Weights of a small GPT-style language model, trained from scratch on English Wikipedia: width 64, 4050 steps.
Each number is 128 + 32 x the weight over the matrix's rms, rounded and kept within 0 to 255. Layers, rows and columns count from 0. Numbers have three digits each.

# q: layer 14 attention query, 128x64, rms 0.14, rows 44-95, columns 0-63
# k: layer 14 attention key, 128x64, rms 0.141, rows 44-95, columns 0-63
# v: layer 14 attention value, 128x64, rms 0.128, rows 32-79, columns 0-63
# o: layer 14 attention output (transposed), 128x64, rms 0.135, rows 32-79, columns 0-63
q44:135073072138181149124133126136120142134152147127105152136116132143131116090129167146125134131144127133155092138140126150137129070157146138148082123122130117111154089104111103114190114151152100
k44:164119138119178181143089132151133138122159078138136119114107114164119110139145134110124160114083134128131104145157126106156101053144131089129131102139123167146110095136141133101156131139131120
q45:147066084176189132104160154141170218118164150106078104153129163132118123112149131162093132175082143119110106157174079095121093071132134152077118108106137081156139133077120128116198092133159091
k45:202110141133160105145091105137190145113135152160100110073132095143105118099183110137131162153086157122115155103152057071138116054156153106138138126168142137191113063153129173090188126130110101
q46:153140170129099089154169110160136110135081128100153078101073145129142118084069138110152149159139106172101092104106138112148084170109162120138168140178154142082127136156131052083147159097128131
k46:137168105165119194107128124157098107110125119094156128140156145069158116125129122107176146134175119100131080128104154151133158209114123125171141084170120112049111125177130121141097105112141161
q47:117076165174169091168079163138119103115140127152088148093038148097142135131111108113112141169103095126123101091153173125091132084202130134143114064209177143084146118143150133125162060123133107
k47:133047160145075192078089159102137130133206127136143084145140134156125108111112156067124182080168136122141100134135125138175150104204129149081100081193150137087147128102166139106116129101142206
q48:117155142143139102103115134141129148159142144142095124209102147149076133156138140167135088150111145162117137124121131109126101115133121115128145100092115164128117100136129134095141121146124078
k48:096128144128119155136118114105124138103146115113132119103125093141144112119129078105096153134140138101108100083127149155145127116100121140117137150092130141110137152145156161128119137106107143
q49:122186158163144133111133105093108165134120123117111168121094113129095147138154131174094107120114114141107127144085098081104154136135128126156111100114083126133134174118144114148130113123180120
k49:090152134142138127187084135096110102121150125147157137075158131124166120110159131135098159106144070084156120125118158126130127100098150109067134182151172136198150140133147123116093157137112126
q50:114124099087101158124093117135134112090148120180135125115134156080133149119126112054105130162151166138074115115124159173124134142146133132137163135174137077062143136151156098144128120118120135
k50:161115114111110086115154086101126173138109127113106113141096135132101136096159114101152123159165141138149129183117147127128141117165114141171109061121134140107117114133093085156096128157114152
q51:136116133124145171105103136146127140097132110181123107156151127124131139134147154109144119126133172161115097145132152131151104157113088123135159143169131095141103128132126093099188112104136140
k51:120126156131129144094133173106143100121089123160156129158071143147104135152126153142101130133126133111116127140130107146146149144138120135164154087141082122103135136064138177143108114131163100
q52:160143144114147132152128114082152119109166146117158149089088133108130122118155127111111147117129164076080129076152105165112139135115127107112143125162135149113146089177161170143126124111156140
k52:152111156095144139198127153129126174139188126148120162204133107190139109141157119158096107118075107123132097142153124097117128095131132140131086110116121126122126148118156082126154139145148133
q53:102136128105101128125097151125122108122120145130126164105119141083130136114110103095107131120151127149148131116143145136133198099104121123090139133148155110116129103149156111156103155141146120
k53:128092095109116118158111128153128156149184138124094143172161154153121124110146121139121130115133115117139123119131125125103124104109106119123100104114150143142130143106133119136137134153131130
q54:135165139121110117120150117159118091166074127149113083153139073178118107153148104137151110162117139100139117164106159108148088108153161160150145146087154145177112152083099111122109145126130116
k54:084139101132118076065161081140097089134105129139147114113142120101093178142098158136148114150141101114167193135113189112124124144134134120138120184122147136145145136150114122119099110151097118
q55:115085082113105119125147136155121103131088122130111154151136076155143127150144070133122141154141105175141173148079197161128130093142151112116084175148162172109134128068152152188141057206111055
k55:135052126112108105108189137180124129129101102129130121147154112118108156139114145130183143151150136135126153121086165121116117134125138100087124130104184145104152147147136150120127086162120140
q56:044106163123117107182116151094137119078165199113141141101135185129132150057052153112086138086072185165151074117127135178056158140192096153119097078093159088132100068151164152142131113101108163
k56:143159144160143206135055144095158105136142177105140185083116166136106109107144105132058148107134129111123056137145088152177154105149054109141110121127107140153107069140111107121130199112117132
q57:121134111109138136148138124107115134078129174091172184108152136144142127096107161168101163087145136153129115112142101111105134140111104111102160113114083172152144100108132158160158113130092165
k57:162180148142139168186092120081183157138130160104159153064088118161111134117147078145113124145098159123116083095161107205141113084132123116159131134131113125138106118127119128130133160126090116
q58:161162106069095114129165107144101158151085103136145117127178096103140169129120170139140087112164121104160127111119131063134122216042117100104196170093082151118140165109119141134153152140099134
k58:123154105055114063128182086152127116164069126127126124149111103103100154169167092139142105127100072119115160112104174135086062170092155142222198171115129129131080135115152158168113112169100088
q59:185084131138163145114102143102125132143160090133108136123112131112087100134164144108106111118118124108145116147140124148140139038110166137120149116156108088166119099101122113121124153091186128
k59:198117101103154143130099157137144114127125143110084141134114080125162149130125129138140133137109139154144119122156122075154150102111168138103170113166100141139134148095102089100171111116168114
q60:193108130171055168139191063149138126147153124106180146171118111118100123110146091113122101102147118112087142168139128092137131130135131103133107126175143112083154098119143142110097149109118199
k60:138126149166158099117189149125124099099105125111186116136100110140135115141105162147167140184092104135132127148102124066081142131130157143150078090180088123100144091116115157123103186149129158
q61:119128122156158159142151172210141144139146124173112097150150136109135098110173198135106116091154130115161104099066124132194148097114122116115146138102137108121150116150070131133149099104126149
k61:159183117137119110133126113141128178144165125114161156100132134122129115154124167120130096117125121170115108140139132091155080097113093116182158139155099134166085122199140099073148098158079142
q62:147118099139169148083179094152171160110176128171096115126177153128097099095161139132140072160157157132134135166165108122146140120134126172091162107089150085183105106087110094109139147074172150
k62:163186125125176131109118119111165110110048182136114165088125130137127132117134107152097104160097145118145119090143110067143140090113104142178146179158088114191115095129100171086159137118132071
q63:117161230086082084129096141106113066142102090144144143090076126147100181153114087123181137120140102079115155122094174193101122209108086130142146165144147148098113159192139169158063144126087165
k63:063091126137074089126163127113061120111118131166099128158156160108123135121087147130097126101202098125156110137093190155105176176123104152085110129060138080087136189110147098184072132137143163
v32:115171126096215134110105088139116109113152132130114097064175135125118145142156091117134169160122128124151160157167124150112189121091161084114113127151145098127119133150069162123131135104106075
o32:127123147159105141115137131112182117128123119189113127135130159099093184105134132157161134097181146130093106122152147135135092126143085115112125145190080113107108098167112072133122095157124143
v33:125165141140060107158114067151108168163160140136113172174124116096100134135136161122132105148146111173210143160115132156170139138178145237137079094129073114121149121119103078164078133138090149
o33:107113090144188142106183144146099138146186109128149111163143123155137088125134152177152096160082171085098116132153105133156113124184135128148153131007149108153111146090098135069146073119141126
v34:173120159113119118125117207115117101099099134160142132156103128145109117095144188090142082138159148074117130127138111105165136131103133128143133124135134086169160145080100120158122138124161169
o34:084160134124109157114142108122123099172118141123164143118143034096107099111127110110110170088100144149126139128119127105109131155142117117098135101119167183159105112144087149115132121109134142
v35:172138118148129116184107113159149138198114167142139171123091110153140106161154202123135128104104121105224114131128143085162132087173054134147116144093077138216088195122152130102151094176155110
o35:187107135074148120114185120134051172129171122082207128162139040102113028116108118141117106129073178130105141142137074112152099201167090151163109170177139090119157142130053135130149141097147139
v36:104103093143144136140133214111123104131166118128118135071182137118249093091176073155138110153121127204062105076147144080089120152094143063151159108125202190118146120134175117136149141069107061
o36:187169164145134065167075082127133088074095142135047135096053188151160201154128113093120139126132102153152156135060121124119148104132109132160120127255091171113148107113185150191112155139071142
v37:165114146126114132193119210087147122129120102230123089083153121128135109153149118152123181115164134139115122155152122078142123143141112078148121151119125128106072124118081083127145133133220145
o37:158125147131110180178116070139180126088093171124164193119125064092164088148180106121134158100134144113091170108074092115082139139135096114161111153118091142156142144133157120102144158129099115
v38:130140113127110086151109152186118115136140135134162170151136141139171091088139152127152106101122126088192123099110157098150139158094087101106085193116142099141123165079173137096158111092096109
o38:169144136045103095097165117156087154133129134057141143112117161145089138123114103130107161110122112157115144139115113102137113132139135154144116147233092173138131055138088173188162099132101146
v39:173115092102109138146101146111120113136135126179113146169140114171138105112151201145087102128139126173161085158128132075110115091140145180159117140136133139178107151126178121119123128116122106
o39:140154170107170101161176106122110122139112101113157091130113068135162113138120158065152103138085139137112146087077089103145100154128106141199088121171134146143125125150116154099128158151093125
v40:113124159104110139074129103094123167072122089209148053135162126189080139158114124123134167130128174147055172062129116107112169135137175124076125151119144110071164109166110111109059129151111165
o40:060092133120108152141114136113175084126059120130148162112137204144139169140098134120149171105140077113147076113172153178094123125079177167119112147087116146140078123145153105094175192147116132
v41:125149121134127113150130158152114094153129160110161179145152130126092122127166147116115162115132160093122137110121123134202129102143091144081129150139088124138116157130110131120139068109114149
o41:113134124130102125108146136153038165177162133118134140132142132122114083081117088146140116102111140105106145165145138124130149162149118153098105140144129086145152078145108127142180130148164135
v42:089134116153149164138144124157134107143121134065091106122127131120141140140097103160163121163164114090115097124119145169135125114131161033129134128078073131098125046157114088141151140130152111
o42:150082113172165121101088148140179136108156160212088123118122103115163157132155122203106140166145145127102094138119137167069148124128117125117163078125122112121192169095174110102116096095148135
v43:124129132132101144147120120127119130154123174130127194075112119139091097127164162074102141104134124104125131162132142131186109136123082127115133185132104137138125116089099119171114110115163117
o43:165115109166121120118127139137102168153139123115137132129201098116150066124141069171118120079112113115128198154126096076107149115152120127130084144160155109152118128119093143096139139144152149
v44:110152118109166156115107049099214123125122134123141176085098120128160145155114161036131121169125132058103151088156101171118058155105166113150135172124103155070109168123092165115170099166152169
o44:128059169082083179177112149096123140103080112138182101150193161131084136109133105131052159065164106136197122145106121166138132086169099125075075152194156095113154110155086152120135151148134123
v45:113136106105155084179114121150094164147163162130132157108130129102143129119139109132131147102102146064088142096119134137129119156118093117096154169115106136153131164116127133131129082148119196
o45:179126122069070122117167141148072155152119151090161125121125206119101122095121100146120105099130103128161131117151104105134149136150135125116157148160110146110160047123134146158131159155129142
v46:130121124130092165139130117141157164138124131174137080066104126109141170131119083091120150170101133077076125095151135124046142112104117154137191117145090139095109103118123117131177111122141134
o46:140127103094101115174092121143130111120093159126140154099168181154107167116124134125118134090172098164193131132091126206122129147112133090086137176189134054069102143151156132135083176123107142
v47:097127146127159117101148183097103103139156133064124109120177147105156155090125072181159112148118114134065125129131125193100114170144153005106156104120133180057144091179174165164110131110093116
o47:116141133191130102118068137126154125105090155177034104083065227125157155141137106147109123180149106109170100108125162150129183066114128126116143061159130141135205120102209085174072140112144118
v48:146130116166136111132106086150121155157164146173105125134174114100144096122098152131132178078103117078148148113119138118130178080137097141116125178120178164185152196127127139078147099123122127
o48:175135123083108139132183138142095128111144108078159152139126147109134149106098113093125118102133133136140143133148142072121094174137153153134107163205089096116108044105095130204173174143127168
v49:153130163150177136103147196089104096118110148128051112190102134086127119091120127189122072156123138139107103176107130128165148109127154081185169072096166162172181093119152118161131163109121087
o49:125170135196170142107099105088169095116162133198071100103091031137212150144131178115127137147114140117125114116139130089090145138137139140136174032102142173133165182125136110147052086064179151
v50:085125095131157104112130086154126162151178115111131141110123136111144124118140081119132194109115122123159165075132136201101162124072155187108113138113170112080118128138121115106132089102073173
o50:164124105087072101119150153149115136114140101095123120148112255143101188113121107113160104137136113137125104112113152114129080131155165107075113174158105115127095081113163150156140124166092107
v51:170154143109122120091116191106152123072102108173117150185112116151101120114135138105123110145115120146150122122141128050151112144149131144172119099147129098095139163102164139087141160092121157
o51:068159169098127149164113094134132078143123109058157125119126077141135114109122164121140154113134165152136116134110118161148152120118130145139112132107116180150092111173101149156133073124115112
v52:102075127116120195071129145086143105104120138116127069053185128143132147111131125104125145140120145102071081136142160122128121142133092087121158173160117151111090079170142156143126096137096098
o52:115131143159148077172100134129142107110087116187094147065149179131107133167124084159118121107180080141161154119094159147097149103077128166128059139191152095105141149138162095148126172141136079
v53:164127145122110130131126086067170113155132133152117077040133119142100143163141117104137143112099168128107084171164119149084136124120118168095150162173109144093074141146106125119165116136095141
o53:149120122121101143182120135135119109105051089149143143084139128118126118147129127124139120109175099122144163095107138141146104154128131100121087181113163070120141137170112092115142157166099086
v54:151136099138129149071113126126129128109130133129135168121131124109189101128152099146156141149111105198092100121156152137108105087149173088175142104138138166129143136155121101090104142110093102
o54:151129151150151090184098137120150087120129105120069086127116137152141174144135136103127123125153178105130098148096112132126147127105093128157110139209098117134145101129163128155138152095071116
v55:102153098142162119186110168125097148163126130111130173102161119083157154158136124138119084127114117081095116172128142088101178088136142121186129098106092136182103139121128130156133115137166073
o55:183124125185138139148151115134124153147158173144133099146096066112128111108145131147131081145112139129120137118143083122111096159161051119137164094085121121092147135123142100110058122113149168
v56:074153117120168087121117172157126174146126143095179134161155153063173167135111119155126108126121103098078183101106098150054121151147129077076152102093144176106122145114146147134134082133158129
o56:125089134122083130127124124132089166111120202092113121143092229111085153116112126110094111143103107112187090135161144148152155112131127133100184084161108105092159101136179131191057168113152178
v57:150131112142175117119087168130086141166100151133100131147107125133152129130125118209140125113136168116155135151117133164154203154094188133190088098094145155186102079105134116131121146134088113
o57:168128123162139116097152117134167104145174152161112116150074081128149117142132174138145111183116140128084073118124086065086077122179138116136161088067125126164156159128126103077103120106133165
v58:134098105145085148101117148121115150140122110138118065127141132127113145176113094152123141113160126167119118131125153088119151160205144132123098101109117153174123095153158161103071116122139145
o58:101127116148175117144125109119130115119150141125111155144110140139149091149123146163150132195094133119104104088140108133097126084097140175153140124068118097126117139096169091107121167116141111
v59:109098102125139099155140156143094144131116133117100097112153157070185146111119048207116131186153142114053094153143128158061132111101170081148158072078202159085123112140168105142144164105108124
o59:166165121133137111138092121132174115087101155155037143093035178128159222123142140119151112155125104143140092097118110144128164134097126070114173069178069124107182129113199131160037142091101166
v60:155135074142127105105128153155156105089182165135135102063182129123192123078152074113103163159097132132098138050139142057082119139126111046107194192128162156117152138141129108101201094071099106
o60:166146137074113075164092132171102092110083123109111165075141188115129168108094095078130165085174104139159138145072140157137164120114123137102109138255077136093135049134163145194117170153118140
v61:112114139164091112207157043143122145183138113048163147154072120123087117150090152105135158068142110131184113154127141223147151165171108136117091153102148140080136113145136081144116093130123136
o61:149091080137152145044139174168113232093157128128137155189146133123178068132163112182113112203098133103101143148136120115144098101123143130102135157061157093167145169064096137120152126154147113
v62:190166112129131098160126173141149130078130144197114103161130117100110124130134138105148128152102133122126107134128106010087131075124129149199182107154122109142095184102069141106151155093217158
o62:129155167063102171187139085140111069177130127059170151123137068091127181102126160078120172038158154117133160110087123168152116214132079100117168137117116142092103096160127121162119107133104145
v63:148100118134165167137117197072143094121118127165082116154119131155165088132152129170132087120161103173131071131125161060119111133081134090178110136133141171170109119148145108129184154118109103
o63:179139155144145110177126079122168064104112099152105114063081061134168137153150130079102131148134131151106161110059106094097107102119120133195101114196122169135163139108156158135121118122108092
q64:136198106098121132161132101118220110094140125115073123089112134154055135091133117146056121094131116170144121126189163096175142111124101167145112132100124161064083135186090169128163069135152115
k64:130074164096161179127133117141120131127155122109137186105100165099145116115132129116121136051153106105126134150131119168128155146204093154088137125105119136110133130092121123176132119123121173
q65:090100169180075135088152125167097086151134120130155128179159145124165083129146138119132103160111113101126110157092168143130110112112140119129134163110134129180120120106193137104145162147080102
k65:120130074129095131080158103122123149149103132160100139157154139126104127184093124113162153205099158179123122109155108118132125113061136109128125164130133078159178160091132121106128135127116110
q66:063105121129091086072136089164155079102154113118119180126158144120109106130185131149066156130163088144186082162102165089189080132137139177128125143114196097124114090077184087123137141153106091
k66:129164071157088100082170144116116131137075110127109108133118196135096139144109119154166160173118101169153087106145109090094148107094111060131139182129187124141136180111110127128143204118123116
q67:104135087084102089116119090128182089114159132110101145156144118159143106104226118132082142128151158166124098115143183061171094149116131170162139103127186149084073105107118110128185146132135106
k67:176123114095133150095115139073139154139077138112116120123108103124100137184116134190147075125153116129145136111127138086142142155098094104108129174102106151109165134127129139121144141140124149
q68:109127133128101118095158131114149122086113101118127136181157140153126107148200200128096099121115157130101105120107135049198072156113115157136102130092146152121087077129157072124163184168086074
k68:150128124141112139117132135118141124154116122107141124141100114131139087148122106153116155200097157087138140126131119149147151141111100129114091140100120122105116151129108086095123123160117119
q69:078166100100118100075152113118122076113156110115132099107113116151110156116189203095110134120213090175134090164201172108144089130098118150126159115136167167088129126135155148114108116131111106
k69:139141068091153125093167138178112125183084117113090178167118194114115146139092153147155141120154128148175156075107214122101169166139084096149167141074145135118134122109128131149168131152120113
q70:079095157121127123117096106136177143067148118104129150105120147145157060086161098110109153138079146192123076131155110084188130141097208146089124091131131182107122060166162065127150138163172119
k70:157185134126149123182072114089171122168142120105105167155075111190189083118144129141105121165045190025140154090146080143116103100120109113202098130100084170079146098155143109165158117162117128
q71:141152101119161150110097099154167159102110106176149088088142141119120119127121110144128145085238158117145078135173141102169159131129158112120109080105128098121080160134110058118166145133119080
k71:155090177090123154187131127106189093100149130143126155066157050163067148160095185136082124077160135157104095098184112150108110145141156111134133149135143125120170092152141162138119098160147104
q72:059134174134170109123087140110131130069157104111212142118089146139067080130113161155112144151110142164131069113132047120127136132159210157193100105113167066113127048181126094111106145153214121
k72:147206141228134153179069186009143109101197172119120089131092115143146073073208126132108195151102156013121106130162079115128119124147047117126114062089193149135107155147152134153161159142181132
q73:127155111081151095101061127175205150108091071188156127101086108103096093123076006075172215194054185154120183092130091117094121145085182139146143153198144108114124142140108138142158072142122098
k73:147082136079142162212111088135139117067152142227092130157142160101127120195124049049014129100134087144130099073161115125148145185117136209108118085153171073142119123197178101126098175088168118
q74:114092119137137148134093138147171141127161158174159109111132215156061153074054091097109120157134156176122125143189163138104197109113124082126089116111211056139125184182081086082104134093178113
k74:120117176126139150198105131078149133126153165188092073064161138167082170100064120141101134102115129151112066137117129173139144151151149132169084066079156112179165130180137092079110082098081126
q75:166189186113223117130154084072125100168111115151088147106143167107068063134087134175209143084210165196103064117109083122218148124180128145202099167130134094158079148089116092106148140117138087
k75:180197185111189095136085111194167121082147139223149099143153113122175120132169165091108129070161195116095049089116141048085112130167099159171141109162095117145122131098119139043149183085136164
q76:157064173178082068129173136195098114108171076093141174100174159133094111106232155157199217134077140198057112134108057066025078104150150126084053151223131138102193036130080113132167067163115149
k76:185178107179084142186097107247050115112166134172147195171126131127141103169153053136026167074114054088072160187125051120096147176129154228153049169209128133060184140184156153123093142088109133
q77:242172220161128086197173107193091230103175130159107054101196072068132125158101105164141059168138042159122051153109100078175133173110147163081102147144011154132152175123153124148058106041217176
k77:221127164141109099108198083201091222128098162079102173102115107107148122121191093156076012167090142082118163190145123051074107128095043143127208155092096128144115155178121126176132087142232177
q78:191102151162107102092153179211072180161171141053050085200121164099070131158151176163095050165103101086160062153121130112171106134071158106076101131079143119124173162150123070141179067174125201
k78:099154154204100140054169157146094216145116108072141055082085148098120155080171130145131041162089087097108190197074143160115118116055107105208161146128094160089109120156137061165157144101149156
q79:110038125065102144178170103116135067168156131128150200172048175192140132068165102136111115081096125063094098120115140167126037219175069069136085101186097135099233102182171162164117092135118145
k79:093107141057078097177082153127109148162133089101162153145158091125140174121085122168149179117091124136132135141090114169121164113146137097082000190145123147060077164161121152208108173136082105
q80:101153107162104130149105142140186104137108142129107118147142141129143117136130113180145117137120134128113167151113143106145151106073163091088107153081140119112144131117121129140096124121124117
k80:153125171105139101105133132112155121135127141104109130140093117092150147144150149093104129074103141129139109089087141095098138164133045179079192161135097138068104090135164100190083137142135154
q81:112100155141148149124101147114073163167100110148146119149071144145148138147103111138158148148110125149090127113099116194103145105122112107092140118145096139178133137152111121100133125117146119
k81:127112116168103108116148132174104152121146122157146178133148165147124099070148126119113090181116082125139127132153169162134129128109175137116119132143151108132125134132112176070159114117139097
q82:100111141160105120117137164121139155149118130096132132177147133103119121122121128121142104138102106152106122145086149158165081148093165075099142128107134128166102111094148110107144139121117099
k82:151160064114134095120195139138133151123117103135134152135156081117148131083135123119144138185086164178109144112145129117140150149106118137123140162119135092141151162110123144114165125140150114
q83:156106135110128086110165131172138131119136145138112191154138140091136121112115102103132123162121115170100094153118184134148072146130144145138092101147145100183125101112167103125134132120113110
k83:119171112157110104048152106169127157165098123111108147123140143080149116130129129102175132197095126140106111158093139101170155094131126135118117159161136117170061180115107120072162116138131100
q84:170118157149214138151100157140092161182104149126114142167134123090118144132060102121165075143083163110111172140078107151078115106163110095142135134120086091223113125141099130165119162132163170
k84:076192169129096183147129148191128140098119118154134134145162079201111124138218165138134067122088097086125088189127049166153110117128192150136099116144052116107091136092152213094074130135137119
q85:059102151100109104075170109168141097100145109125136140170166126131165114128211164136113131137125128165137051133115175066212127159105147164120133127151146161100093089107192082098136135164130072
k85:119124097147119119035110173138131078152108111103120172124132172142119098129110154123182135189128113149132121059135169147113176134090140115133161159124141114125111153117118097124144135176109070
q86:166119147129147155179097145137173149128151151132180145131130140125106140109065095066125130149092186117120144070185065146077158144167088112107121149136123086083137113176079129137140137124149148
k86:161144139133104158172094123123112168101177169160146100135119053124115129136121121154095175075107135063082113199117067120125158169135145152127070139146102130145177090149136122129135176098119186
q87:131093214135144120109122163111100171183056155097129126182178132090057140176000152188161133155066157115110132179065103166121168018190144144134118132126097100250157155125073170190170140192124129
k87:107211147135199120073154136146132154056129133211180073117137115122104143056156194099163139126175119199075056166110109098123092110127198113177164035114128124228095109112113115046162127090137131
q88:159105094144068202123131149140131153143122150152188157095122174116146133087028072116107167119088154156143140027127092138065180106174061095143092126189150085139174123140112114121130128087162131
k88:153105172157090151166086116073136160092150173195146075096178087143089136078126129152104179093151103154125069152142077090129170133145138154128108097140120074160180118184110092074093167089146137
q89:105150127135165181132109098031088140113116151137120163206130137086185124125058191107086104063133103047178205056121113193137224101164080127115128090104099129080116129142142228140107137118070177
k89:144108121124131152163099164090121116093129177128121148162124176144139089073116166118171129095140145158159129100198098125148138125170107101110075066118129109122193044175104087112114186164166107
q90:103087125122123086114135202115140239156224102083037112099155212121045170116167070177091169145109153122144118169166049212069102167113128118063158126084061029043134090176206161156099044182070122
k90:142103137140072139082182175108096182119160058135116058000109174143088143134213128137111152133156075048200175228063116172135126059081162137133082169133204053166084132091129159176146177167123062
q91:214125085171186173185159132090095135143156158086117105122153178029189115052115174119146075146105190218175042069080099158165170153124109133164084135116110158061069092101143056116167154077213167
k91:131121181201113121112141086176173159140143150061153102100146105100104147128115154206087182145135133085086125179111074086042126122131128098206132158121095168159082000158077093089134148119134134
q92:055103159178050150111147140142109112128145216071159161156165186152036235088122170114168095148118138090146164101069184161094053127072146113174088166082255125159134094114062136119096094146090147
k92:022136152189083109164149151083119118134067112100175135055156164144123160137095127152112133174159117131124104165085112238147109092100112094179098130134148159123086172147189083099106058154011074
q93:156098187111096112152059080149108157180137134152160162150132107196096172157089077113073166072115052105168138140129182096166087195161151107150081108138166179091172145202109101151016104115184131
k93:120147153126125055180105093000118161119064129173088145102143135147115148169077119096161054168169127062153125104104158118151131142112095162126103178111116115077151212224118087197127084170111186
q94:185125088081191110065079196102110190128134023089126133169074093132152086159206166145075169111207090109182149151174080139111179155110086044057197079182038095050144088184135095123133128166148153
k94:218119082147163139083119144118122134104138141159137099162108118134116089124193155095135075038204073093151193135167148120152159147129180105082146147172124108048187115116087183213122241080217161
q95:196149192166139101087105073103090167211094135164065135209145154142102081164075199198168120084178118110163072194070126114215169105144160115180042145065171122223140120110028050087160171130168137
k95:144255168141175075123110123139148144093107124202148044147107095149131136127141210077154059155167167061073106123085113078099126119129110053255189115114044199144172150109110083053142162084133157
v64:103122129125139145089127128149107143130142111136106199167119124095152155156144191100128104116086165111119115106130126141184167165160104126171113142127129121131170154123133156087116118075146084
o64:120080133141137132150087112108128154169130150134108107156111128116110149127118141120119082076191136122165126089150159143135152142110088066122161137148106198138159140162146151121113116137096144
v65:143075133139110106117145140145174078088139116160154142161151109130165139100083153120121104120133137094144136130114169164110128140120100103089122105153098129153076166120135105101120119033158131
o65:127094135119138150160154134176109086153136121125148138172078128129098125128110126067136133118122140155151128129153159145092156134153119115128118165151111161118114120132129164040183118108158129
v66:105126175137135109126123108173085133152142143129141138119077132144178148115145103091124130113097114049141146080142169119136141127133084132154128142107144161106122114128163148117169139105190088
o66:106098194154133095139124134111133146139092126152149084129112142159143175140149114112130112121148098111162142105135124121181147107118128091140175116093076166137135109127195139142135115134167101
v67:134131149087158114137109105135005094101162132146158131136152122103121139125129079094134148144152061107154156098114145137076159100111113149139131151112108141109124136146108123155112177157155115
o67:117165155104111104141137131094089078081089135184154101138132115159119154161141088106180148122153128155162124140142123127159145124135115154109152155065139098138159153153173114163160137137147096
v68:115188123127116120116109103138126125102165135152111169157100114087150170112119118112127117110155144110059117151180141133136114155137117132143141108131143172144114160118150089146134097136136106
o68:103126118160111118115088153087143127106127138149121155157105123126119140103118121139123109114131142118150157099157162150104183102149097084103165135143104170130148103119145112152124111119182122
v69:128096150116100150133099119139100094185113131139118086090178171177152117145126114176139106104122123144142101149093141105136109061138124126096104160108102126152118126121109105135126126094127117
o69:114141196103122149140173116166117077153128135091112134151105156141151126157143158086094164133075117145161109152108098080150106127093125176120127125105165121140115132138128119123140146151106092
v70:126145118130115181119083163093128119145102121118175120110172163150122090144093083119133150089156101111130114142103156143089149094079094126131159124155093116154115120133150102128148112123128121
o70:126138156112141141131166137120124121128140124111150136151137145107132095135106108060133144145112090111119127100116165115131074133098132142150108119056151105110157147137137112137199091147145101
v71:147079143128164116150199078126205120131123137134121167126089107150128118096145067105132089139121135161112128126154122123078071148164075132126130088168115162113091133108138150155101100129187139
o71:076126086140143129128147168160122176174104127129147126110063094163073102086180124164165135158101126155118155146107145201113151125176146139128114068153111104157106073134102113099096143144181123
v72:113092134109119137124171141106092118126124137119117081114136173153150103145113104198103110110125136107165087112111094157114130082104134136124115141137097127116102127113122099117150129117174111
o72:142127186110157131117170113107151149153119120140129100160105156122122074161160112090137126144103111112135121132137111098118083155105159123095103114137136142106100154114131130148104157180131103
v73:100151108131108183152078142123135155148122118134111103115162125126123153117145124054168164171120143069088135127123115096155172095143157148139141136110111125114207108122115170136170139128083108
o73:116117117151124161141076113129108145108128121123089127111149138100158143141110131119111113135164118123090113129104131115171131110093131148137171145102101180118178148157143116198107107131108095
v74:118083161149102094140152117121107108117115130140113107152128133116160120129154200171129137092117143143135106116094108139154108144180205129084140146118071114175120147115130112124116126139074100
o74:136133155132097171136122133152126113104164128115083127132100164114119138154162149122090139086085149115167112134120088128089150127138151147118092151165144150122100189125071149127114146093100149
v75:146162107126124137116054137183113150136154109135156122127114106042126139140131086063126126127111169121117100112140117168136158143112081137118110119114183123157118168116142081127152168112113104
o75:167095141102176123143074080132118152117138125128159156143120117074128155127107074133111121112152153130153129117127145130115128110122088062103199149080117136110183126122155142166148097136166108
v76:093198101108175130133134135124145155122134105184130102141123097106142136107088137084131109185126191101129155126114116108117129108154126145149136066141118147075157124118139127108125101132136160
o76:097100093182123166111137125092115156128155117128132109125133130104166148155072088173109125161198133140097160120136170167126172129164156106103137113149078148104154081133162110137099098138131134
v77:110060170139086124138132112092088108142140125105100143112170143160104085106109103111138150125164085149103153137125128155139103131121120134100170120151132112131141131157096121144118161121153136
o77:097119128133117105134145138122075124091151127127125137120112063148111066161161139109157120137094120144147136099102116112141103128123129149167120136094162080115127129145097155135138147136122132
v78:133119118100121109154106149132093117087139119170111154121153123115169155123142121111143135157138099127098151133118125138146141115127146134093115139097113138108079134155070123107137162118111109
o78:152129108096106118143121139110120083115130114127118149155130142130115144167115125117140103129150107158133099147132106117134163127121117153079174182100106161112127160124142149129118145118121139
v79:147103121120114118149087126169028098108148119109116187082121167128129142141170107133154123096140045143128127108114134089174126136101133145145111173083144138091111128152109102128133166150132116
o79:155152167101089089140123138109159091080111114146130123124143140176117160135154132135148123100148107130155117142110093083178139120074070142099174131045136130121145153136156150155127161134117125